python train.py --n_layer=8 --d_model=768 --n_head=8 --n_kv_head=2 --head_dim=96 --d_mlp=3072 --vocab_size=50257 --activation="tanh_gelu" --norm="layernorm" --norm_place="pre" --norm_eps=1e-06 --positions="learned" --qk_norm=false --attn_scale=0.102 --bias="all" --tie_embeddings=true --parallel_block=false --init="trunc" --init_std_qkv=0.025 --init_std_o=0.025 --init_std_up=0.025 --init_std_down=0.0 --optimizer="adam_variant" --lr=0.000463 --lr_mult_up=0.865 --beta1=0.9 --beta2=0.95 --lr_head=0.0036 --grad_clip=1.0 --warmup_steps=226 --schedule="wsd" --decay_fraction=0.56 --decay_shape="linear" --final_lr_fraction=0.1 --batch_tokens=65536 --seq_len=1024 --doc_mask=true --train_tokens=739400000 --steps=11283 --dataset="wikipedia_en"
Each number is 500 + 25 x the weight over its row's rms, rounded and kept within 0 to 999. Layers, rows and columns count from 0. Numbers have three digits each. The size before them is the row's rms in percent of the matrix's.

# down: layer 5 MLP down (transposed), 3072x768, rms 0.0356, rows 876-911, columns 192-383
# up: layer 5 MLP up, 3072x768, rms 0.0356, rows 877-912, columns 192-383
down876 104:557511494504494505480530499493537530512512518508488493518500447499490544516493477491482482478488524492514489479514503484495446464442472479470459474486490527511498516512548500518479510544494467494452527485462495482510501500516499483536491486485494516458488509517472487479448521441459496489474480506539538462519504505521499468468499497483525483517503485497506472510515513529489512506545479481486485496472495474523512496510529523540511501469542513537476508460485510507486527496519510486517485519533450564500517501504481453503515459526520482495533488508468458508486536533491456548
up877 107:477522498495523515514479467512490492497523473474475509498520494522438523495458489469507511446468464524511475537481494498538478521507497488526499490485498506514507521500504497505532499496515453513512535498508520492523514555465502544525539461542480456517500470495500491513507551501433521477530528506464428497511507512533491465510477456511514475487516475544506503537496467521506434483522519515418520495564496515538511544514490471513483439471497501535557489460526492537516491529463471452515448531477520508498494480515504514469502523464532519497551514507454512485504527504463489491
down877 110:460442552494448510483492484496515518487508489519491508503515506515479460477471537491470497495483530530491498522529535481490514483519479529475457514487498477532475483519514530482505466520487501472489531464539518492548512494516503517522499488505473498530511470534513501477532538528473476512505487452449522523516550508430491512505490465477515483519462551502523485490507500471526498498516462490499518476488517489492493494492505467494522495503511471470527493490559532530496468524497547481479515512480504570522538501516519547524456493536490547510475475494477496486515510460480484587
up878 103:502498523482500509505487517464505510443488498502499517487474473428456492518548461549546499491460466476496482510498511582513506556500497517533456506490460507538503477462531513501528524478478503532456497554523518519495472535486502503479506506456521547530478461491515514506503513492474524484531484492491532495536491538466502523493482516520479464493471511470465496502526474524479468480525508506478514514493512492483491497485477493517457485462471585521504515466458537526503490522512480505494504486462471510502527558522479508500501471492496468511527521480537505528491458481493554467
down878 100:501490481478472494532548478480465501524489482469521530540530502493515533495464477541534480546508462492522481456493520518499509547494516486461513508485480492441484486512477488484467473489520481505467492519522506532501519505511493517493483452458496445520460504543512494481501509523524525445538475496505487443501525476511492506472517459486478503508471499522483498531498510511471493515474502509535502506453524504470519504519529494492502490548535530473472539495495515488479481477474518530501537525462496496524518538506474520524490458481498487472501502497533499534516535504529499478
up879 096:465470479524549476497535519528528462505512484531495494514494507499455511483516549511527470483453489528538531518519449510510534524456494475523526500527484519461475538503456494507515499456521513500548524488530515505535509511528501534513517514491486496468513465521513502481476502535500468495530494560450519479523517479482518481499463523515545493520511460513538495512500508490502525502463505521494559508474496477494509555516519480466510512494549547513535485527493491524484530450465470463487488540459527474525513494547486492511505501521503490515501485522536501539537462440450497525
down879 101:542517497425520501446543513479488487518524482507496474578511513482533461513489515506519497520508491470529467514491515508486516518474494481493534527493459489456503459515538502483502480520488525481549478454487495493523500497527547540508473487483549515487522506530550493532478490533476471512533500512417457503444495456508497543502556474527503463517516503504509520480522483533483513511535427511503543530458482484487557484473463546528500521530498490537511512512500495532504477496538483516495471524520502493498488467458490506517507510520473486503519508471498502511532503484486503482
up880 102:509499542534487526443507513507520503529479555495479526497478512469516527531494520515509511502539533507499480505464498493516488488486477520513509512518521459483485515463472508510528477510490495548470495475500464501498488485486473487533545515486501509511500515472485530485505540538499524507516503521485477447482516483490470445533492497522499507445493470540504490528500479471512527486524478527482496508500470526515498472453512480487486442522492488507463471478504495484453463526488537486453426516527536557491441535514521511489465487518512492506527496483478516508488524474486509508
down880 101:494513455492464519488481543483542490529496503514464497523499541462533511497549501515472491457533477473491513512498494498508527533515482507525494476503454491523500515526471440499505447513549460553535504487475475513519537527495500545537478495484455512495516498469508526470522500501483475471492507445475493506492482485481487523529460483502517498474497476494485444514490531501539533481496537507486487551496477515476503518443542491514465500512493519520489484501543467435490485486496476496521531513520507543504528504530495514487489491512475536517493511492498484532505486539460519506
up881 111:512475551518488533491512465493536518495518544501514452519525555483510474519466498505501501522505497499529525508499512515509491459502497489499531517487527471498489496534465509497523492519507502476483536479484462480533509532503471485451477495516482539507540471515498507462478491456480535445494468520494548533497540527499518491548483516506527518512505480511470528525536468499467464501489484491509510475481503522494484533514498474508485510501543500487494499502489515527528493506534495475500531480487473465519493513490481549496509524488489506508525518525499558491512530487473531535
down881 109:469480471537460451485434496522487479456513547530480484517492512511499472537482465498459473529527530507520467502531529494502485510523482498509438535474539449490484491545492477464531488522493520520570471533526490501503475497540522533482495466509542500510522511534484499507500461531500499517537500494478473490511559508463505514496506478513516530525471511489528505486507485542524516466499483470488494487498492524451506504477463505467442479484481530489554528513465483501521454493530466498552544441441516518507520541496498493527496502492472507494520504482536468474539511490484484481
up882 100:490509512480505528489532504515534460490493513525535511503528501501458545532471477555458476570460470491516518484480500528503473522531515487499557512496494500521489497485514496451521515492540473531516550506433532543494510481548460498501529501493492509500523503504502505496481488499501560499492487536487503511481514534490485518485471515513522529475480493497488496517539499498517516474504462496435518494517492474474493502511526496466501530504482541482541502511520486531495488543533496508498493497522524501524476491492507492479493505431474481493463499454516493483527454504561470491
down882 106:489517482497472495530490453488475475500518464491505551513500481481482483493491494502487475513526506485559546506485480517505494527487494476521512529507498516546505527535502502489480506518482512528483489476553447541504532543530547501497508516539483496499468466511455479488513530498440497483501465497446486522470509485505522491456485542496528511480537501498492477512482525505470497496462510502493512547509494525485485516589508490531492485493520522438523528448520533504458490507533502469477471496518529516503466498527487485495489505468489519512513536504442499492526496509460462478
up883 089:448494483469499503512487476509491517515484521487457502489479480467527512518502506515515503527507507511537559516412485529524491520490544536515545520471501510483489497507495609460476466488467470496526472487455435515480512547505492493487502516548495495477512505496534528490479548480494488488482488555483564477483488497517509525528493510485497539533515538444554504500509516500491509533485525504471508497491493489498488471530522536542471485491484461472488476521485546448534498490513518521492457523511468492497525472517487531505451519508501506516495527480501541553546521491514506493
down883 088:430499453492501542512540541558510515471497481491481497543490513527497492518505432530539492489426502498464464505526498502522487517465502459498502493492451463504506474490478479499484540528511470470481487467508541500493528495514521500496487535458509519507504496460510506502486474492503509468503524499542493493496525474506450503496525495485499462486523494514451489511570512528514508523511506523457500561490528543547491527574535497504478494531520497503489531528531481464498466512502506467480544495484508524530498439477481502465504462535510508510494481536471504476529502490493497497
up884 103:506518460467502476459495526516518462516527512471495450479497541530449468535436511504516468529501476459550501493500498509495482489527461499497470491487499512510504505503533518481477527481550505459486523520476498476516500522532497512535515536541510445501517499486484530496453499500520528482536497570503489502499512451502502498507489532494509500472490469521465495465494526487494496504473492540488517526520489529497497512494560471480488522510509519469520516537504512500500513504493509516498514484527488520484449495449516485497500491511508538511490526463476455487499492540495511498
down884 102:510497523501403503486472525520450496516506489522524487482501504514517524478472518483477480517440511516507488542543466434485497503479475532481468530513523490557492478464502550546478468502508510468486436521524498477488477505488497522529531476552558467533515471523491500478461519511491511527484517491510496508510481505499505519513503468457488451521476474480481502483498555531522494529492529534488484505512490491486505461502492494529487534512493482472537479509511512480519534540545482527512496513538512536493487509533493519511571476492499551507521525514470511514466515506542472488
up885 088:481537474537488475527481512490482501512542493545490520489523476490506513458492468489495484502481475453513484478490480501552487519467531540537542481443496498527511506575501520507505429495527485504532512545517475542474481509491503500487466427511482514489469472507547527480525479499465495516485493523549493494499562537482502569530505491470527480459503515484484481489522554496497511497503500522482478492478470520548488476493493490520475496456497487512501531432484489518467490480487460459529494486459480482463521495509490517533485539488497516513497513530471461501532545514480500471
down885 088:525482532486532526496517526466499477487487498497544521475469518490516499482526532462500511472533511484495528505521485484481472481483508467474433498493520514507510479500530480529531520512492483490479511530515479508486522539471475544559500503509527482519499502503486522495471504494527547477516484501468528476489467495471537493480475483463493461493494469484521512470477489468481501555480485493547481502518521512495529507486501491527455485495525498494506527513528486487464521544533525508521504497521521499510455520515523474497542504538510446433497522491495501532523500524508507476
up886 084:501503482491506537483544496524565491438478459538468512492519467506500505504460450486502473550469483523489531504478553513543527493508452490478529503487492451540510475482488482475449487469512423446479498481538477493492452477495495505512524503531491471462484508532516490425520476467495549503539466502499496524510541536468526529492501479501498543508490487524500516504509497456494528461488558484515525529489467510482471506488562506493467505512497526533476491518507501477504510498517513466498501470470511494537505506528529482509496469489488459476470464535469502445503502530510492476
down886 090:513465511471506449538497498494466496482528544496504480501495483502489498441521518490512535490465502512562520488496424473509498516473534515513486541548521543496510505521474470490569532522500552523577494505467504514525523523547536512488495513465478488520504497495485491505493551558480474528441495519504519478512457479534503518467498529486493473528505471478506533487504529493511491536521484483484493468487496506463484495512457500521512506466476465471504528503510477524504514525510501520491469556512477480463476466503483491469503547483514551467506555479513503531512458433529521459
up887 096:493475514541502534476513491490485539523489541529450523479543471439511503509504510505497508532527541498494498497494529493432491503505495489511538542484480494517514490562453541480507473544524488477499516468465508522522504490427437481518542505469505460536506490528488479475533523514512487489498464509494527498491486512477509484517507493491502485521482509490507452454485478448450475526519524486497482503490502494501470500522489518521487500472460513471521484474538549491475481504489552491466497496478449518496493496501513518500488444527499530516495484497466527514495495493502476476
down887 097:519469446505431525502465498526488487473508497484526509460519509513483488466512485556487491484486506554486528515495495501512503509486537489498460533513507528512504499486505550538507514464470530485506488489496485448515493539510500531518498515498459482458462554510550511501498474511502504502480526523506497519498516500500473526474523468494494507462477512470495510537484508540523506478497520548512508509535538517511497549512511478480508488512541457518508513513455501462507479489493466492492502534538527493518522507507461505488481545490485482478515531513511496471498537451523499470
up888 096:459464576525485567518510535511539496441507446516546485507539506515508522533531488472537512505504514501509496496536504550533464472495546518508539468476492504547495507523536469534542493527483488546521528484523526555536487490469503494481482475466495487476457439498523484534461486472480513480526487523497528501482523504474514509486483527490501512518519500520566519533570459509511523459522464461468536543488482548523527495456572500488477507468489466491499527520486492483491440482483478490480469494498466530487512495524494538497471490485482499500476492498487535519540508473487466465
down888 090:516485515483529474467439494491502515495533536494477490460461537463474459480482481481509524481487537518533478451501480514439546504539538519502507509518564493513486522497482521460515516490549536506495521477476473484500499510531525468487537502511476513525527507475495510484568489512517497497509504510438463481497475504509513536554541479499471466477475514541462471471504525477488483488458549507523497493483536501517468475523508504503524479460454515522517475504482482471517481532469504523530490502511508515536471487521493486491525545527488486484502497514486496518492524527530521540
up889 093:477488485566498538516527533512504469510497500521464493486524530482516506481534507449474508512547497531518517520483511523546571507470522508498501480493485488476468471481496513467486461503508490471480537461507523536481523491529485460520502522513522516516529491538535543468559511549506526512499493528456450526495527538480494532480530525476488494480491497493475469513524524510492524482496501463503506472506482533500478538472538491498518493530532496512487489518521522548472511496463495467528466488457534497498491517536502514512434469473517520467505536528525506509488529536502488557
down889 092:458502573481532522487500486476502501508503496519490517468472515512524524469507457460508510537494471566468507484514466501480494509481517487488501488486490470461443506493502504512496469467461491486488473536473465505518450528505515466486445503494491504527483528492519503466512492490481527533540490528528533459551511459462471494481522517518503530507501558440496533467488509481473486467481509478544516486515512479515487540498499510471523547503484499479517505489515495534551502481493501521528476515540493467457486498552517465559477528527531503535528520498513460504473524527442513501
up890 095:513503492445519436483468479470480513453517539515489494508491502466516488493487463503519490502484461459495511469478440500496526526440517496476491500503444497547494499502466502433483474488467473469482542410526518514501533510509505473533510465460532481482522467467514495479527462511546550510500511535534525472538497545516531572501505518501507491527492479506463479517516514500475495511483497555473479527459509496505502487492516507532490522508434464494475481476502508460475520454505510471489492483524467507496497447547511514498534497471476521489557526484488467539526576520528483485
down890 089:491529509474487523472507488514521502535484483537482510503486525494512501507488465495471513489536501494522524456493511496488501526547538501513529528490469484482472535518484471482495466524535488518530509518507512480485482487526552476516490493480513501523505503504523487489568493501504475523527504488460526477489496511477525497462510548496459456507511512486510519431478506492516518548507516507514469497477429568505507493503475427472497463519490469481494468506521491521476460508510533529512507457479525481492473508471430519582531512505512507481507529499516468487492477477497448481
up891 083:509494510474533500505495487484510551539555522527501490543521486510432511513531503548479515494519519540479499498501490476529502474521481498467521513444487477501500497494471501498518531520508499485522518494522505543480498507487493483486543512513519497474511539553500512552525522514495517498484466500503474519515486448479465531488484496515525525502519494475525489516496492501520505485537522543529516474506517529524505528495469453516488486479494460508497559503543529518531560496456508523484473504438492479550481481541480525505496481543498530503501528500497478490498538492484475513
down891 079:495492509490529501490506548526443498480491499493480513476494517478534519467498449514566511474511522484487495481461504533488477522489521502507496506569508537465441449497507529486502493528513530519516477490503520474486531529507508518489508481484450507508476474491466521513528501498520466525472563496487523470513481523503526514471512472488506470517504500504490492491496489517500508512488509498447523522479516479460477455483514505522455492542504488479526524517449482488524456499500539519469508489530504481495468518520493489556507485489449518514483484540505488542527476488543483458
up892 097:501511480495530484513501500511506542445528537516516482467458504493492530490555514470493467493497499485541471489470526470515485463531472514511489498483473479514507535503504492501538486466525501508517522509540494550535503526485534549513462534539536495499501476519483480521491469553498480487548513528509520527521507487472507521484484507501528520532504499521539510450499484475470527513489461478487474514496489531540490462532473511474508532489486502501529564470517539466475473452518511477500526502496527488507499479490459529515511501497548452489487470519500473502499510531496521505
down892 094:528477503493496468508553494488520463530489477492523514511496495532459531485450501517511485517497461514517494487524490494493546531467508482490494515489494504520517486538482513526436511498477480547495530513513514546538501488497513511473444528475429483544527500490500545445489519481517515513521488513524500472502516519473541517467552478512468498484486545497479484531500507506504468484514470510491461481470501489565528521467482495473538502462506487490521472486511483526515523500501527517553472489507511501511499521472541474505496447452503556517503502514485518462521465448507448479
up893 086:487457508505497463491506498497502463532542537503517441521480499513475517465479545485541489494481507511520542495446492468480452556496513503467515503493488479508481485499514494528496502517508515510480494512505471466481478489462477453488514468511476493493539465504528503469510512527519531479486506509504571475535514533521502477502465510509541535503508531454524520502508488515492522509539521536506513545492523476511474436476513486536480525489484489486523498503497531489475515492516508496473486515500479518473516546494480497518451505524472481507515494478496489537560517522514527513
down893 080:452507453551504491481513520527482493513522463495483515521528476492467494536481497520503434507499505527468493519527526516506500495509525521502500489465488485498570510482489483467475511499467510486488537455552501517498488482515498510514466525547504486442522500490503471493499491500485470498502548497518484508505505466533483505460478527509510526515502481537501514544490494554498550519451456464469480556529442524491506526510494503445500496522511459499471557470528503456466480461533523489489458453488510468485482435484472484428485475477498502459474485504486493461532484471504498495
up894 108:527564496515509502464488489483494504526487534516474497503473528460470510527490521499538522524478511531503462516476505470530495451482535460495545458486532498516505538491451536534530522532513485478479501506487522509462512481495496494518474477459492471498491503477507534508528491494529487436508535509480518534518515494502507514503463467488524488524533468489514516523508516488475530493530527498518474510497518460491505529488500471457439471466484482496473520524475527491491470464530482518488508558468503509482507500476475509489482491493523526489481516531490506483511520478506537443
down894 106:518516513480475522486545546475493461476533465513472500522488515513514506499510481510488500521489489504487512520478459491561480502505526498480545515538508499494521473494507528483465510519496527493478516525521505492531498522502442512501513504433501474473433481541512492503470467477515544487482509478493495506517520502554494514480477511542472511529510513483536496513522492520491488487501571528499523479486475494507507507482528500463488494504493493460498505507501507484504473492509533461490523472468468496490529528498504504478488487452531495478488501484508495485544507508518467488
up895 101:537485481522525493491547474533521496526506491537492496540498479518483499503523552512520507484510467477534456512538512520513558477531512495469488490486514517530518517507493480498521513466516508437470508454569467469511482542517484542506546501512526494498501516500474504488481503501530472496497522517446487509487497523492513489505504508532474503524522506505499488530488526463541515486442484522471527511495468502529457485480521456492479467488487518529531491511519536490520519464441510523538480502510510488528507498488492532460477489560516510529552521514500508475522466498483495521
down895 100:538512525526463534538488520485515501506511504500534480461495488527495502500533517525486510476481450530510509489499454448547470471494555473519508481490440429504495493459529488466492477464526510512476485459491512448496507470447515522536520498470476493507547498505527509465486467525504474490479494439471506505547554496502491568480530453473494493511512502485480516464475491544484517526521545501506508503521479464502503477474504520527498517517527470529500484465532513519517470503492477529518489485526511498499532503487502551492500488496566494509514511529528518506465525495520527513
up896 105:457502523518533548509515516493477520501490512495509520539494494471506482459480523477477484523475536505552484501487493512511481548490484503471490466489481484522506563495496496490528512503463500469521475477486504518516490507506530505500479519513519478506487521507544497496490500471491472559560523533488525506474506547474513536516455510520522514524533477469504490520507489490506490481509521503497515486493501446488496507492486512495499484464544472488530474499472515473508503490448473478524488461507501471500532549514468524473492490539515509501494482548537494488542457493476517478
down896 104:497507447433474477469501489508510489478506533519493502484519493555510463433467503501494533447484477460522488520549506501501499489508481488525531496469475472567493478515544465511514481483525479513460517498470480492518521512528558461491473512502466524513502481498474496468481521505511498486489534466487534533459537475431530531460482490454476483498491514505498510552469507489532504489476480504490488509494507503441498549461534472510533496530485490501495478528465487490474458497481521525475521476494496490523476450462481521516497454473476468480496522511523476498493478510487527455
up897 100:531534514440504503489526498472491496490493490487502497493507534489494509519502534530542518516496532468516517512501490521506570469457484473503468509500490487521489495489485512536487543482499526465487513462518496477428525483471471476497510497549487486523528486524495527456506495479507541489561497505490516478542528466505487516470500517528499525498490447508496478521438554471485522514509539463511555511523492502515488498517500519480514522526514516461554467491484527492481512508528548539494476521500484539564483578469479523452513552499480488496529479455459502488481503491519518517
down897 096:492470503515500477480493483476546514503457490473520492503525468531503505536554536536483553525474502525526483460511497519514480471482479499501535482518474479493482500524509526530550495431465501463480486469476504534538511485480526489525443489455492490515539526449521515481557544539542504500495440500502490477428500480505516496537473468527517542492492525512502462484455498536505470521516501487468465517496475490494482526542528508475482505567534523502493520503473507509476513508522504454494487473530515523493513512486493501521513463521456484495501458508508508513473518461475512495
up898 098:488474514486494531513523507499448527514487482455512510519435502463503493445498517471481512504506443494488452500498542490502473478553488470530475491474490507528515502544461482501538392517510517501520490459538552495479525529434495484498473519490526454501527565470497514515499526522491473456500526523501532506486501473486516464476501502522526525487493530505500475514497474497498512488526529480489505489503500459507549504548465476532484484504509500486499486490525463461504527500563489507509499530541514484469483539483473475463494475542517519476523506478521514553495494463477488416
down898 096:481493494465479511501503535484468483517473431509499492499541510509513473509515457438509483554506457491484515486510504515558555445473492488512502435476542452513523545485498522509473477495514494487462507515535514528510503497529549476487530499520499512489501492456513509496505446489511475500473521508524492470509530523500466522501518497433512554503517483464484488545488514493465509501489567496483509530461475542453475486563497489460455488499535479560508521492525516477496543511463463507534515476471497497504520512548498506468496487468523502534445498507517489459544470506503521501
up899 100:479530471551479488518539493509475526552462497472471477505488512482498482477456492491514520464540442467499496479507505527483471520500498510520509484421517476500502533504471521481496471506537515464506517454560573507518494504523484450496483487530516511471521509504515472455509494514525527500480482532533519496484532500517496515528465549502495431527463527501540523520478457461441492505517486457499493517472491463482520494542527473488496482504489507453535477538498501471489492508475528499506521469496477526496501503528533493482528510511510524460479508466473481476509490500511507488
down899 104:553466538526486508507434488488551507541461490519481475479510465485511534534499511553484476537456495504523523469521518495561484511480516500557552527485527439505512515501476579533487535509463500522454512481462479507483514500497479523513497515472483525509476528482526488458514466500513476518475491534565503495454523525468511512515482530522518512535524462451525500509511513504503484455506457540478472471488502461475476503500528508502541515514484473504493499513477491486535518498453553518483512482513436498485556509518475483499494496493509525531520509470526430491490486474492508506
up900 096:510472521499518516475540514504489486522508503505533484496451491518497500483491515457518477501514551478474488524543460507485470458515500478507547483442469499542495505501519540520503500528489487457545527500542479502511482496502459508472456493491472464509491520485475524512534479466464498509471537489486523496488485510473470490515543496496487576523525534478473511571508515501495476463499496423516531568506484483509515486509514477529529445509537531513510538513486512502468514476535503490473489486530526533515442534512523484504473485492508501495484519499526480487524517493506513453
down900 092:486505464472484576525488488528501493503525498483450491489482491474525527462481496555484545498477462502488505475515507508485503496532512457518496481470490511483477475502498485486518496462464509494497538476497532518489502506529461519477541470514515472491462511548524495448526496480502492472497486499506482484529541488476525525458468515486480463486489473508496542454506462518532514528473555507499497493447495498522513497457523492592503506519478504490513510528510518506485510500488512548533496465474472480490493453509475517505525467509494483505540459504464527488500509505499468520
up901 103:496526462477483487513513475476474531497526470485513505516482556517496480504484502497501531488488445446478476474532510491510498472466514534507495493475471514485509479490502503515512502474510465492511546534497505510471453494517493517504520515593497521474519492461531517481507475485484454522526533502502485487516501473506541568522515501476462501543490511504516506499494536527482516479504502543482549498522531544471544469456527490506510521491510464527500528492473464479533533472504475458559465511507514526486466482550502524515515530527495493482447526456519472462500534521503512461
down901 105:443482531512529527521513522478474497495482517526501486478454481477500548488456536503508486507490462477504515505497499505530503474466485470503488497482471512479510501501518483529487510486488545478504480487536546507531503474482495453496484515493503507531465523545467499488459480510465497468492481512477514516511508504528495495504477500501528487528487460506492515515541474441508492530527497489491445476470515462532492550517501540527501538497549516499536462454473526493512525505520497478523509496490490512540474512465484452539466465521500534536443528494525497495503500456487466504
up902 096:504521464478518477501478509543557529582495524476523523501484481508474488463524510509495499509541501477504493506507518483479496488469495463531509498527509493493518516506471504499483497493503476485480497519515499458478478484545482485522451521500504501494526516518512525507493513489504481564479508538489534488538539497505523518524514544506472495552506499496494451459499512516496481483500475554492513490496444488539504501510501504488522522514536476508522512521526478487481521498490542466514521474488488536514512525512482491485511521521488474516505504502458481550498491516505530526
down902 099:479514525496477503525486511517523492549501504528529475532491530492515513494477535527525528564496506483526483462431517491518545463488499488488474534516499523508498526491517494525520510475523481503534508506544478498530481480512493521513482469448483512479526479483497451506516508518468528493453493490495507508475557527511499499502504457515497438520497499502477525510520511512503527512495480514498500510470489484441501502505529548529448526508494517519466513493537517505477533539516499533486518485511515507493501449534496496482499544494548498490472446531494526508487450506523518515
up903 094:440506535485499505497496541458500460429521501521534473480508512497487513460527504536534492466510462520527501501489510489499542453496509526538529491510441499516534506498515502512534470496546507502519500497524557493486488494467483512481468529493523487456511533505519525511469493487477456508487520507502547481479494531445491502507527509524548489475491555502454485447528500516515520504501439522484491508530472476484500471498499500502450505497487494504517523540463488513465487491534503537508480494546549522498484519490485496484497507505469502499534490514531505544507482488476525442
down903 087:548479476510488541526529496531467497500516466494509536482519498505465501482472507473471520536509483451521495472483519461478475517469523478435539486508504551495552509478530514480511520519429469525500503488458486517511528485488513512482534490520471493507522468486515565521500503480517485475512478504510509492479488493507504491469464504460500515477502500509454504509512515529496484493518516496486533513502461526543464485489489504508474572476551490517469502444559506500519534493488553565521544506499480510508481520511493495447504547476517471498526542508482524468511517538495449512
up904 102:443484508491507454472497483526524487469497509521493464486517461452497499500446470495482484515506512505545475525523473479522478486542499553456548474449496503467537508462491511496509510466568531494549543501467508505515496523488521493495545515518506470495510487509460460463535493457527485493527485504483514477489521497480539503520523480521554521478512481522477509500528512492514495491460498508514468505492486475502487479491578501480510532518530462510507488477508510494528471507506447516510515475557459477517486479518491499449501508494502467546483464466537459527530498536493496518
down904 106:506525456500483518509534509515490474466486486511537517481474504555495456506482515518516502469500531454508506495506501507472529525551492575528480530522448502515500455477528493496534475496510530500514508475468523471472488485490492506496525478520521475493492459524509467548532446550459497481499486509468510508530442534524514528503487484486510488445475506530498463502509455481537494505488503495495474511494501505501508461475501498460509503509504493520501515522475499481461500552520484491481499443505529520517495462482480492492534510481560481462517462456530467475511527523520469488
up905 103:518451496508493464462497446482486459497532500465523467512553480521476519506462505519475482491483523468531458514521494451468491502486502505509496520494529539514500496476444502530493512504503513543529532457476515533448463522483461510494517517519513441510526523513477495498493519520444523522509471477464451466476507517533498477466476524466518501463497461506535513501494534521496487500509481542489526508519522481497489500478561518509488480480526517492535481493528502496528504491521501501501527519556483518478482501519489521487482507476458530500466508516486517522537507506478497476
down905 098:556528527506459514541489505481505506519490509541474513519489556520498501497479467533490499511487523525545548523459487492461492483499516493488527520522517489456510517469461494539496498500488478534469482496488522516496518517462470448471480516533505487492474523501523465513460501525479508497493454516470514503495508542499496502490468485521487506504492496519520519468442486507523508488448466485505495415507502505475516516488485477496507483490525473480560516508493501492525484555540514520505501529497495508498485484480567489470518504520500529523490466481474488503526533481502525489
up906 087:520481532451504534521484437479490502450496512502472495517511520472485513538524482476504503486506466512501495494504504483479502444510496492524520502488476471515538553473494515468537546504477524468483523509477457525549463457516508463524514485488543499530474462507481483461522463456462495529493461499466546463515488472509469502486511538511491451508490556449551511518506507517513514500497467485484504465562497514515505500464494490502507504526485500508484475512541519472544459436489526509510513533506513503504526494508500511478498487439537498518506503520517504521521519496510529496
down906 087:512538481526509497541493473477498469523516491513481512522467531490492527499519522556529465538509490496504509534468481536507480542484548474457466486553483452526506473471513501500482526459472490504522504511478500465433483498518453465484489485479509510505482517524524473497478506507446518475482521500497491491536457484495484508508470514485472489455515483508434531486511504524529512507494520529477498476522518484503486498507470547485486533506500519492510527515456508507476504529486487557509494495492502487508455510535493551475538475515487525525512498532500516513463494505538479486
up907 100:485498462517541521477487486540509519462497507493512484479483453492477501510519486551487484508476456497495504529515468507535507507503545538504505502510518541542506506468467489499515490531525522497489511512519474486486505472461499499498495495465517565472493495522464496521478515555486502518525480513515528490484538476537486552505498490477478506502477500521520504509495484459495520520467510516508527464531494489508465458447511508454492527513480516511528475530505493503456500513495529483517529534494520519512509527535487486472495482524520534510520508493518466497536461531512487527
down907 098:487499480453505493503512508477519467494494506486488495516518459517508483535510465507456493528493454489478483506560498491517542514511525471468512432508530490515507538478514477526476483501522504537463512493524501470510559502492486472487491554447494530454509514480477470475530515494476496499514467490508529518496519503499476489506506482476485440523490492541477525517489494465521540497537509473516486468478494551477530513544509506534477458510538535480503510514469490507458496488492502487527521444476472513456488532505487436472513474487543497484530494525523476483530444505550513473
up908 102:535510472500518519491524485526494525496481483522517503500464447456497521492495513504520459457472486521484499518462454544523494485532495510521463467541503535510470510500497537509503483462508466528489501517490509508514529465483477510553546527522490517438485492482466487499535546508519532491512491511521521438489514497509495506465493500480534487503486490477494487466460488520492507474475521413506537533505512505496477536443515449531460495454527527473524491514461505524496510520463484510505483552506489499463488449491511488515489487493477518515478510498481531452499517472493480544
down908 098:495534484485501533521502531481492547506507505474508474563539498493466453448510497520485522516491495504504465515469482521496520552534483476480491519495516485502510505496491529481486495500502548549531505469489467498496503468484521528544504458468497472508459495504518483508511467496477538510489473491526488483500514482454482515466520514523498528508557431521488477464493503530555471487553497524520485503519497497473510484496539494496511473496503513480514515543470479507501520535463502494486471523499508502490535509508482505478537507482468475510499513506499495449504522532497489455
up909 091:493526513448529510536508455440531510496535474469522506502487509478521524495535521513496492501504477512489472479485511523535458498459516516488545476521473482564494558485534523526490526548499461520502484496509485486468501461477542454523492516492525502492443506468488505517483525494458488496506526464547537483531494457485469502482470500462472479457538534479487461495538525514501504509514492463471511513514554525492460523496493518503468511449492513517471485478493479502503487488513475462514479547491478512474477494501491519490485549507519501532470524486482516516504554525513498492
down909 090:488495501483504487480525514532451521489484531522481476497514506455497491474489535538473526503467498511525523507523454506443544504535475498507472540502529458489512512506511518473504515499486516539516520516449516505515501484494475507533453472516467476476520504532477511501505473490493497537524451487552499513492543505489515484506472491490499484547475434476490543522469470456497461532503528497596441416514493508528496466495482524458516480543503499483542534518508523513521519497531481510511515494477530519528515494515475486520500459512458532505510485487511490475505486473490465502
up910 095:481514496508500491478530490521479497524498473472499493525475505492480483513505515468514509483481479466547502518469512513476564498532440500515495527512473542528534501536502496525470498549497525532541538450527522455506464533496499492500505467527482529485503453529524527507525481525507487491495510512470504478497505557507552482508497479475499472522452559529540472525551513528506496527529514537507468492486520522465541499495469510539490520502526533498539474524463482496520500518487496492524517524498450542489521450486507508494522489507500497489498515488495478484539471525463522499
down910 097:540500554498489504476465501487521508440495498508518508501492474525472492496526474524492519466481504507482489519476464494526488504459533467472515476530539497511476512495512495490527527522493502502490502509492505537498456480470461488449516517501528519478507513457498505483512492491473512496492473540502492487508494451460504496487524517463458540505483444487514499494522522488490517504498511480443567472512484469513519509475510522536518479520486503481472478510484493553469527490493504542513476527484486485484473509529500477537450468491563474511470475539476532530473506479486494494
up911 104:494462474527515563471497561535498500478511444504562489490484532498500465500548504535475509440518536466514499483454532512484518492492503521497497471467527483477509518486485558516531522543489478495557504491514513510494491516523490468493473524487507473523536502487523508493489472537480494495509531479459512491497526535543505533493500501521473486525480451511511478500526506542496500493507532540514514501557515513532499501458513502489497474450476488479489439522474538466476499515481529538518458531512519482507519526486511480490500478525467465505504506536502532475510522482484496492
down911 105:492450487555520506503539492475519467493496487471460508462484536496479509504476490514465481512512482476512535482486516472564456521493504554490501507523498518468500510466521451537471497492465501525480531537485503464505517490505535503500457533541516541496511471489527475543493494535452484493480557491497506501536477458526473494510493481567501443535487513494545489501482543527461487537528482502504473520493489493489517488514476501474510470540519460514492498475512493497496492497522549522502497517507473509490492472504470448503502508520537476521473505467495532494518538482522500519
up912 094:444498468510498442494478510512474483503496519498456493519506522491493474473466442509510475519497517543488512481503471519488502481485529478512491497470529514508517515448486509518507489473481510466526546473498475525515533543500507426478509507530539514515496474462475508457528488504509460546511499501540492508498512454499505503508520536463440496497485494559464506450535509529506503489495481557513501501499473474519490487467524511555469540490519516532535481526502513464488487461485532526488467505505513513529513488528529489507523490541468531525488507510495515576478494543474499516